{"num_hidden_layers": 14, "hidden_size": 256, "num_attention_heads": 4, "num_key_value_heads": 4, "head_dim": 64, "intermediate_size": 1024, "vocab_size": 2048, "hidden_act": "squared_leaky_relu", "norm": "rmsnorm", "norm_place": "pre", "norm_eps": 1e-05, "positions": "rope", "rope_theta": 10000.0, "rope_fraction": 1.0, "qk_norm": true, "attn_scale": 0.125, "bias": "none", "tie_word_embeddings": false, "parallel_block": false, "extras": ["some layers without attention", "local attention windows", "value embeddings", "hashed n-gram embeddings", "a smear gate", "learned residual scales", "capped logits"], "init": "normal", "init_std_qkv": 0.0301, "init_std_o": 0.0301, "init_std_up": 0.0301, "init_std_down": 0.0, "optimizer": "muon_variant", "learning_rate": 0.0118, "weight_decay": 0.02, "lr_head": 0.00537, "warmup_steps": 44, "schedule": "wsd", "decay_fraction": 1.0, "decay_shape": "linear", "final_lr_fraction": 0.0, "batch_tokens": 32768, "max_seq_len": 512, "doc_mask": true, "train_tokens": 225900000, "max_steps": 6894, "dataset": "wikipedia_en"}
Each number is 500 + 25 x the weight over its row's rms, rounded and kept within 0 to 999. Layers, rows and columns count from 0. Numbers have three digits each. The size before them is the row's rms in percent of the matrix's.

# layer 6 MLP down (transposed), 1024x256, rms 0.063, rows 61-86, columns 0-127
102:485459458504503541529558514518478488483499524509519513494493503511487501497488472503477507455512519444507470512502524475538501533469481482497522525451518516537504487488497503522485494499492478491553499525503476524461474507508538551463495474486510511515522489516501519485523483506493555535513526516500491491496451518521498521489518522535516481446525531494537545469535485506524531474518
105:514521464550500498494460473518521522476486557426480491496489500488527500502518493508468505484548523518507527469483555495537469487495512512457515477502537499527522487534453499464521483509470544565496502478509487480502481536535496469550518531477523476505465505543500510476484511461492524513498474539466542464488492514506496507504480513502509514548518484521509481541526488523510540539550
101:506488523553454488494489522527488515478452503534498430514491529503547517508495516487521520516494460495504512509455503491492521547471519491552508504472474496504492470520495568497472504527527481476495542503496456507473512510497494501508468498478501519466482537502474523500491499501498506501512492503508511504461518529498424511476505486467516505505516506499463523502517428490499481473579
098:512511467508490524459509557538527483501469523477498484479499503513522513534510475481485485546515504526483500510517518476474476502459507505474506488523523470539538492451534504491515532507471533474476501520466498495504513467491539503471502482493483451491526525485497537529519477501548488536470481559500531478520523507495486518473493511474501504517514448486481486505564488522493510477513
098:519506474486531503556510507511496519489502538478526485521520487490489491455502481509508485501504494458480502483519547508513530500489452492508493502535518499476516507491498536462520477501503489511462468487463466489470489480546501530507532498497543532536474491471496486517484503511491502515506508457508516496505491500452494483508529482515509516497547516524513504499476451478511505485507
102:502451487471480520492482482502526521473545522520499556480510515489524486508487529495457542489471499517514543472510468513506495507496482518498473463481516515497474487554499488520508486489500487483528522460489507492534517495452503477485472478518490528520504522539523493494503471492506466506512560526480519516508452503554493492509542522548513511477497496485523486512530485471503511488499
100:501512472498506519548487521507521484511476526558503511501508532512492522525481539477508518515455493492507510541532520521495478506490480521472520503524494468486490505521448529506503531516550548467556512541517540507502514541492490522530506477501503455463494496464562500529497564490505471555481540480518521496503513497561482518498517536456472519470529483510479538468500481559524521463533
099:463443465467488482537500506495472496533558525505548471540520527508482461470493475465480499484488488481484521476537509518528520458472481501497466514470511515559520481460472530481482524511527510516452531540529505487495513534473509522449501515495471505444481482546546480541509489529496544498490516486503498520547507479492486495484510483497470517468489487480513517491506492517499507480474
104:481448489477514475478491534510515503459502488455504517510526529508489489477496517516490475504534476506485483477425513546524515468496510481531462506519523487478489503488458498473506512509541484514463468536491517466517522499428538519515496503538490509451495505514505483512478479510514534496493520504489536514546452504479476535488443514472494516487547541478537487493476446489470497507468
102:520526505507489500461478460511527524482489510492529512564473511486522485504508497484504494522506495504481493465452510533514465478508465525524468512511526514497516468473540517472525504491492492483490529541468531488488435469469518513465499499481497473505442501494516498494507506521508496490452521428568445471538479520518497509482500496535523492499536508481501508483505501477520516520534
100:524482562506525507530468505518479497505550504502504506522523489481521560519492502502505505489494503475532525504470482491526460517485526503504495476502504492499509550499483500480514522475497491482490488502547478523505496504498491467481478482501497518501488490530470467474459469489489535483501511523497499461513493521536468509533485487531501494503463548515529529534453460472456523525458
099:509461522456519484549528484528522473470527495487540518515503531496468544504524483496480472474523510470516497514498526523500488505517516538503503506518469488513505495459492459496475501487508445485497483548481450516514485568537497497491481497511509511519509537491517480538495509542521513479540477498532537499517473508493491504499510511478517447467501524518519486436521550517525503513463
097:441517478501495512498467534486483494524493486488492497523539453468498490537425516440475461508489528517480491524518499481454497498450542529499497513490460524509507474519552564549494481536523518478477533529554518484532518472483480485499509463516488485499492513493466513487513490519518469531483531484484496486508509548508479491467536477482484503533495468492502457537495477549481477544513
107:484542520504456490522497511489487498485486504473482510488538524522469492490542483476475474453478488528494498493527508485508467493475538506480489493533481476524473483476479521510450455519489514470461472458470489494539508497505472477466545553493487519470495528512504483477496489448482517506473494503529515491504464493490508513509553490444545477541536511486504462474475525509491538512485
104:474509484500500499495492493493523523485526491521486526511536517477499551475506464478506438476456483522515461506529544486519495504478486491494513497435507500501526509472473505513501464513542510478533460494495498511487474515504513459517529495479495512484495468516521446443524442496464472477493478495505475502502535539497490475501439491517497505455492521548512439521479548516524528519514
101:472474486515489466468458497517561456464503497490475492519486494511514550504478490507547470507499538459520490483518540536530491485495527497500533454480482484473506510471461487508441505497485488498465515542478475537519519521505484492516477473508524473532513480492520464524477525503544499484512522505447517501485523530547483523504467471516511504515464524543533463520508506489471584473505
104:503494467466517502507456489511510534534482553513553500502470492524532494518584552446522526517523466485498509512462488497489498515493502503544463511522571507470509515517467488530521521509503512487488483510486541498515500515454528522483478488530512487484516504505561527504464517509527472518469493479476543500494490470469494498495462472513491477497498515532512495520483502539530448467497
097:530447553467509455483495477531549513538500530524484476479497518460532502469533452453485532473510525523480500521509435486457498475516500500515462515559525509491498485499479477513533536507519525493481512534513488466483482532519474487500488498502515488486520461465537540504504460466495535545520507562485483473505504498470503507500546480474478464497492488530464499515497470478511484541454
100:505473521472467476492526466478495516515514479493470502477488523535477507523459535549485443478475528530547466501524493466482497466473516482500450492496522463492481534518497523495510515492516537510470479506542498453460532539508484506539456454477507515474501492474499469508497502485500492520529504495525511500500493511468490409509474490529497509519515477478529518481498501515475433514532
102:544483520510514492524528477495468490514483464493485462489555508492486477459459459513505494492532484483496487492503476494478501484489489464498498480497500511484509485496497475480498548490523530506534494497507515525513490521438511501501492510504480508469549496439542490447478491527518487468485499509496473496527490473511477503479513490496517478472493521510498487495501545527482530509492
102:524508488557530500499530506472482471484543500524494496517521493496507504514500495523489542483497474521517545457499484495439501503529526508474505509433535453501538460452494538510487525529437457495510519515520501457522515447493496445491466500494558489508540496494492510492497502473521507520485512458524458487488522458501536463499507487467461493535506490505480501479470517529520536478520
102:515518465532490458522462518453494543526487558489478490547508555525533477485507505424495496491543538483534491476498502511532525476474505473500477516509490515504498491505503506492458492527480473493487492499525507494497466493541518454483496498494518494499492465488515486539497547505467502514496483485489460424467525544496485436478498500500475507493494490521493507555525502533555471483533
104:515504530508521497550519459513494482530541501516504508536561519467540449528500466522529495518520508515515515507472499566486542490517521490520523559553498490527506508504496515502487479525435479405521470534477482548520494465463484500550482524500510474502519482494482538508449517507477479492504511524480529473533485509479483562502523521468522526517525494536480517479522489487511516520507
097:478532493518562464466505507504521494508527527482516458516458474485529457494516496499483483520463529483519461507505475509482490494529525438458489507431485483455502496479473538453506499572484498522480489487482517478492478487510509521492493520478527519505481498538447473479465491529482552499508479505484457509491481513489503467485474489469497498482488509517526492519451487507528462519502
094:492481558486474503509481537479516456533470487506527491519508495470461448480479560513511466499483508519517529437549474550514538497494491489518478488471457473496499515511520486501478474506526480495497491488539482506513498490540525489517459511511489504472520498509502468496482502501525517472478488504558461482505502514476514483449486497531464525533545466496475463484516496500501489476560
107:501528503480495519491492430492509503499518484481459503494468530492482511495502551477480504487481513555511500521476502529513551517511501470525494524474496557535538504511492499451489492507479525534483503513503490500515523487480491505504472513520481492477480534490541518446549482470491448465495517482469500550503544512522531464485440449522471504477511521500526495520536467491512495453459
# layer 6 MLP up, 1024x256, rms 0.13, rows 62-86, columns 0-127
105:493508486509490502568456477524509458539491485536501499441485493499467504491507539497499474457511486503514509516455552463496490535524470505506503490494507510500519490484515526520497482561554509493549495458498493542506475501551511495501495510569540499507509517491494490494484528508500475509482485486471484563499491500531523514504523461493440492471476525484472511494527501511456478503487
103:484532481490509482479515509486530500459527509490469502529508470501495504509455541495496468495472449453498512511536472458509504512487533518485481500484552526504494512468491488479491475454465508484507548465543500507506523510496485474470514450517460510446491516512479476454520525467467501525503487491483502473512523510477543503541535456502523503489491495477512474493507455535479507523477
099:536503479493466454495472527481501485509515579482508525498487494522466508464440485494550493473480495500514492489513495476487472497511469524473523526497473519478507501471477523487502463480510497512532510531515452459502496531465529533510495524518541517489531504518473493530532539497516460535468486542520514495496500514495487447488523505469452517506472497504485502499507492492514499500494
101:467486473505534504531525480492524541519483532504501494553472493525477531479501555495481488517501492488493534491501506499464524510518490518457465473498499525458543493462496537442501495522515488475505499507497459499480474449512441534503495515487558521471457518516491512547475481500476504542482529458487505514469497494456504510455528457532475535490514548504516454506461469491491503509497
104:551507477469472466477536530518509505435524523476474507465482510534496479492518492498505492508431525514534500506468471539515457503526493574481498514528514491452491513525485443457480518488520474510528478536497522501524513525475494502526540526468493486499465499481468529509462531553510480499521472548538531511498521483512535496489551494494527499483554508473486529524518472476537510485501
100:468479465522509501473456491509505464506515509502456551519529483469534519479480529492511530538489511495490474513537535496464498516503521521510460439516524504459491510451549539474505521529523496504490499499509507513513509526485492513527480515483483478492481520486512475476489548511540494516483464516447518518498497492517491525501512494525502500475509499540499494484514469490477505484518
098:472485481516514491501482530509467510526496487496546457521516532490489516455513480531487499525465514481507534497506499534505492466471500505508464500464477497546500480496470476526423501500496533522475515497431510530445455541501447482478513490514504516492471478500540489542506500524496537526486515490482507522551479492447474516492520517508437485463498486458538469495505499507512473483488
109:536482545506478529525489470478514536520495488520537512487494483526467442500475492453501533495541461496516504532524520468496526513479541531509477498484537548490511485537468504524490515477509532514530470483509510486510454516533470478478540493477504502552488490463510458496479484486530527535550489493521509530441528543525488533487539498499499522492460527488472520491526498509480506519511
099:468474493475494537468530503479480485510534494526483495455548473536509513501515496510498491487453491527531475439510500501514542524491513499471502524503477501513476532489477521491544513459506540502544507525555531487486544521536497505522545528551512503497492465498486530473505513513470525516502504569452506544521548525505490477488480479503497538489444491489477488528470506520471516491494
102:523499478534519490514510489520480534503501509513457497523539461495498521503500477544489463531478468507519501502454502481528476507519487493512511551491472500486539457501470571489500504493481515482430484503493521546487501492497493496497558481505497465530500477479456514497500522449514514524535489512453471479496486470479476499484547479519461491508500499542526510513519534446527532492461
098:506476531488510487537499537539452473477512483425552485517526516532510526488515489489543444496556525487499495513498491506516474517545515491504478481497460466508485508448522519484471479504563516499518484493510522478490493548543489465466469497493484503474521557494514478515508494505462499515551496530474504504516527459509532516523484521518542494507486500513521481453582512535502522503481
085:495475495505510473521494514464545495479479563528518493460538506498568503487554499521499573512521494511506525468508508489482517484515471503535514482472484444506496538499532455522480510515476517508538499528492507519520459513464504511520507533460466470539476494473495486527491470501525484453471513525546470511508484504525514476483513532480483536509525492524516519467472535510492468502450
100:502525486483471490478553557503519476518497492486495505490526507510480519514505497502525517483497480490490506504495469484534500465508523527511483515511502512472488502487478458439534506525456484482478477431467531472461491481480550483499585469454512476525505499457478474527512498498487477467526491487516500502509494521500521499501542473495488516513481541475534485512461493508495473536491
102:455530522509524483459507511531494505460486474518472478512518571480551506535503492510483502513472530513508483453500517523489514470532479505496480557497515496506491543465486514502555445525492543462509516463497515509502481501496468468483506470487484486549518508498505438470482494476455517501499495486496481539530486499487497491493472524551476453481551501531511495496479550494498521476496
103:463509528520485522561504434461501525512532524517509504537481505512471470544513505556440509485495466507487495523495452492530477519488539554469476520503513491504479505495485489543524531504470504523558498476544504481541481511525525511505510520521515523516502538452477550435502507506508490512457486452498497469527480510499492499520525506509501482508468464516516525516493531497494536484489
106:506485537508504476480486487552489518479504495481465518507500513538479526510512529517479524501503476482505457502516517509441464507514433494518482468514525493499511487515504528508453469503533482494504530547540522489478491476447515492545516509450496516496487499460457581549529482495495483499504500528507507521456477491497505466460485457481481483465487480483528505505475484516490459467510
098:491451493498523452479494520537551487508486485504494477519507525544484503483526451473508544502467473536483486494545509494480535493524485491537506506544538504466475500506516537530505470466519470520487521517499466498482471487518507465487542518483507507479526503417449527482470478498501529521483491498513486530476523501497502454530531501492489440501484482485449483519504515497510528524502
094:468458509500512492508494506514477499515473488498501499475511497484512512487524517525509487511511528488543474487530500496479501491470490468455516478529487478497484525495482438490487494494529505523458471522518555453491552514490464487514482484427485495491507518509500483510491478509502535514529524566466524463529527494473531489520486536523492536517518516504494482521525533525505527519506
097:524513514495474538478486531492502499480531511519467464496554497494488508551525495494537478494535542504435505470489493475493500477508490516503509472541562501507497483477504524513478461465540483496478488502438518483495498477535524488491505532507437493457473492485520529460529511497539495491500519486490438470523489521486539536494430483495492481518483503503534505499451543514490504451524
098:496471506463450476488536502535493489499520510455490494502495472481580500499522515501469492477481500460484497551504502538507486513480455491498475466547478492514476500514482479521556477510556530524482509503504519526540465543485478496465517522516470513530500485488485500540452511505484498478484554521505464531535506526542481541516471479506474506488519504494507508509483486469512473509523
106:538525466531478510521486507464474507493529516494525501533499525460507483537487534483508495484529502504554473459509477476499544495503477493507484469502453533482470515498496507494460489525472483493482487469488484502494519511532548444511486506479509504476504471514482477520508531511518531485494525510409498491495498537480525450466487490492470487479532479500526501473534509504558488501533
098:478512490488469468490527469457481471500478471515527524502447514520490493501498518469493494489500473510478513513543507480530512523512486475470466469482499475474466488472485448528491450516535527522527504429515521503476519492511492472539481510465529469515462489522490544476468520496484512502481539486529536472519515498522480529509501506495492460488504473525529540522476530484506522497499
094:487543494524522486468458535506494520518498549519534476488492537475496519478521500534463518511475509478532470527508458508535501480509521463471519496468492486463446528537505514485486494510529541496455523507488515493506543499509461529530507473516518493489480520524517496474454502506507528528498477515511462493522474494496541505497505495538541532490483492504503494478475528471520484529462
092:521524444478519482462537477484472500496510474530509481518512499534515476445501511512519503472476475503522477523512502483496498472544488474488533537520492497477490509538466490496510506522479456521514495490481507441449497517506530506508524506495519473519517514531495512538502515508490504478550527449481465504481455464519517500526525511505449504516496574495540567512514484557473546513490
107:509507500553496481490512501491510464495468538537526503520490488530511496487501496500533502518461537465505515465540461517496502482488523519451501496504496481460439518481505492518508513525487489456488484505531514468531490542506545497498514482466502515524530484513470480564485531492471499523499515470517494429483457490486464511546521526500539506511487469497513494507452521481425478535548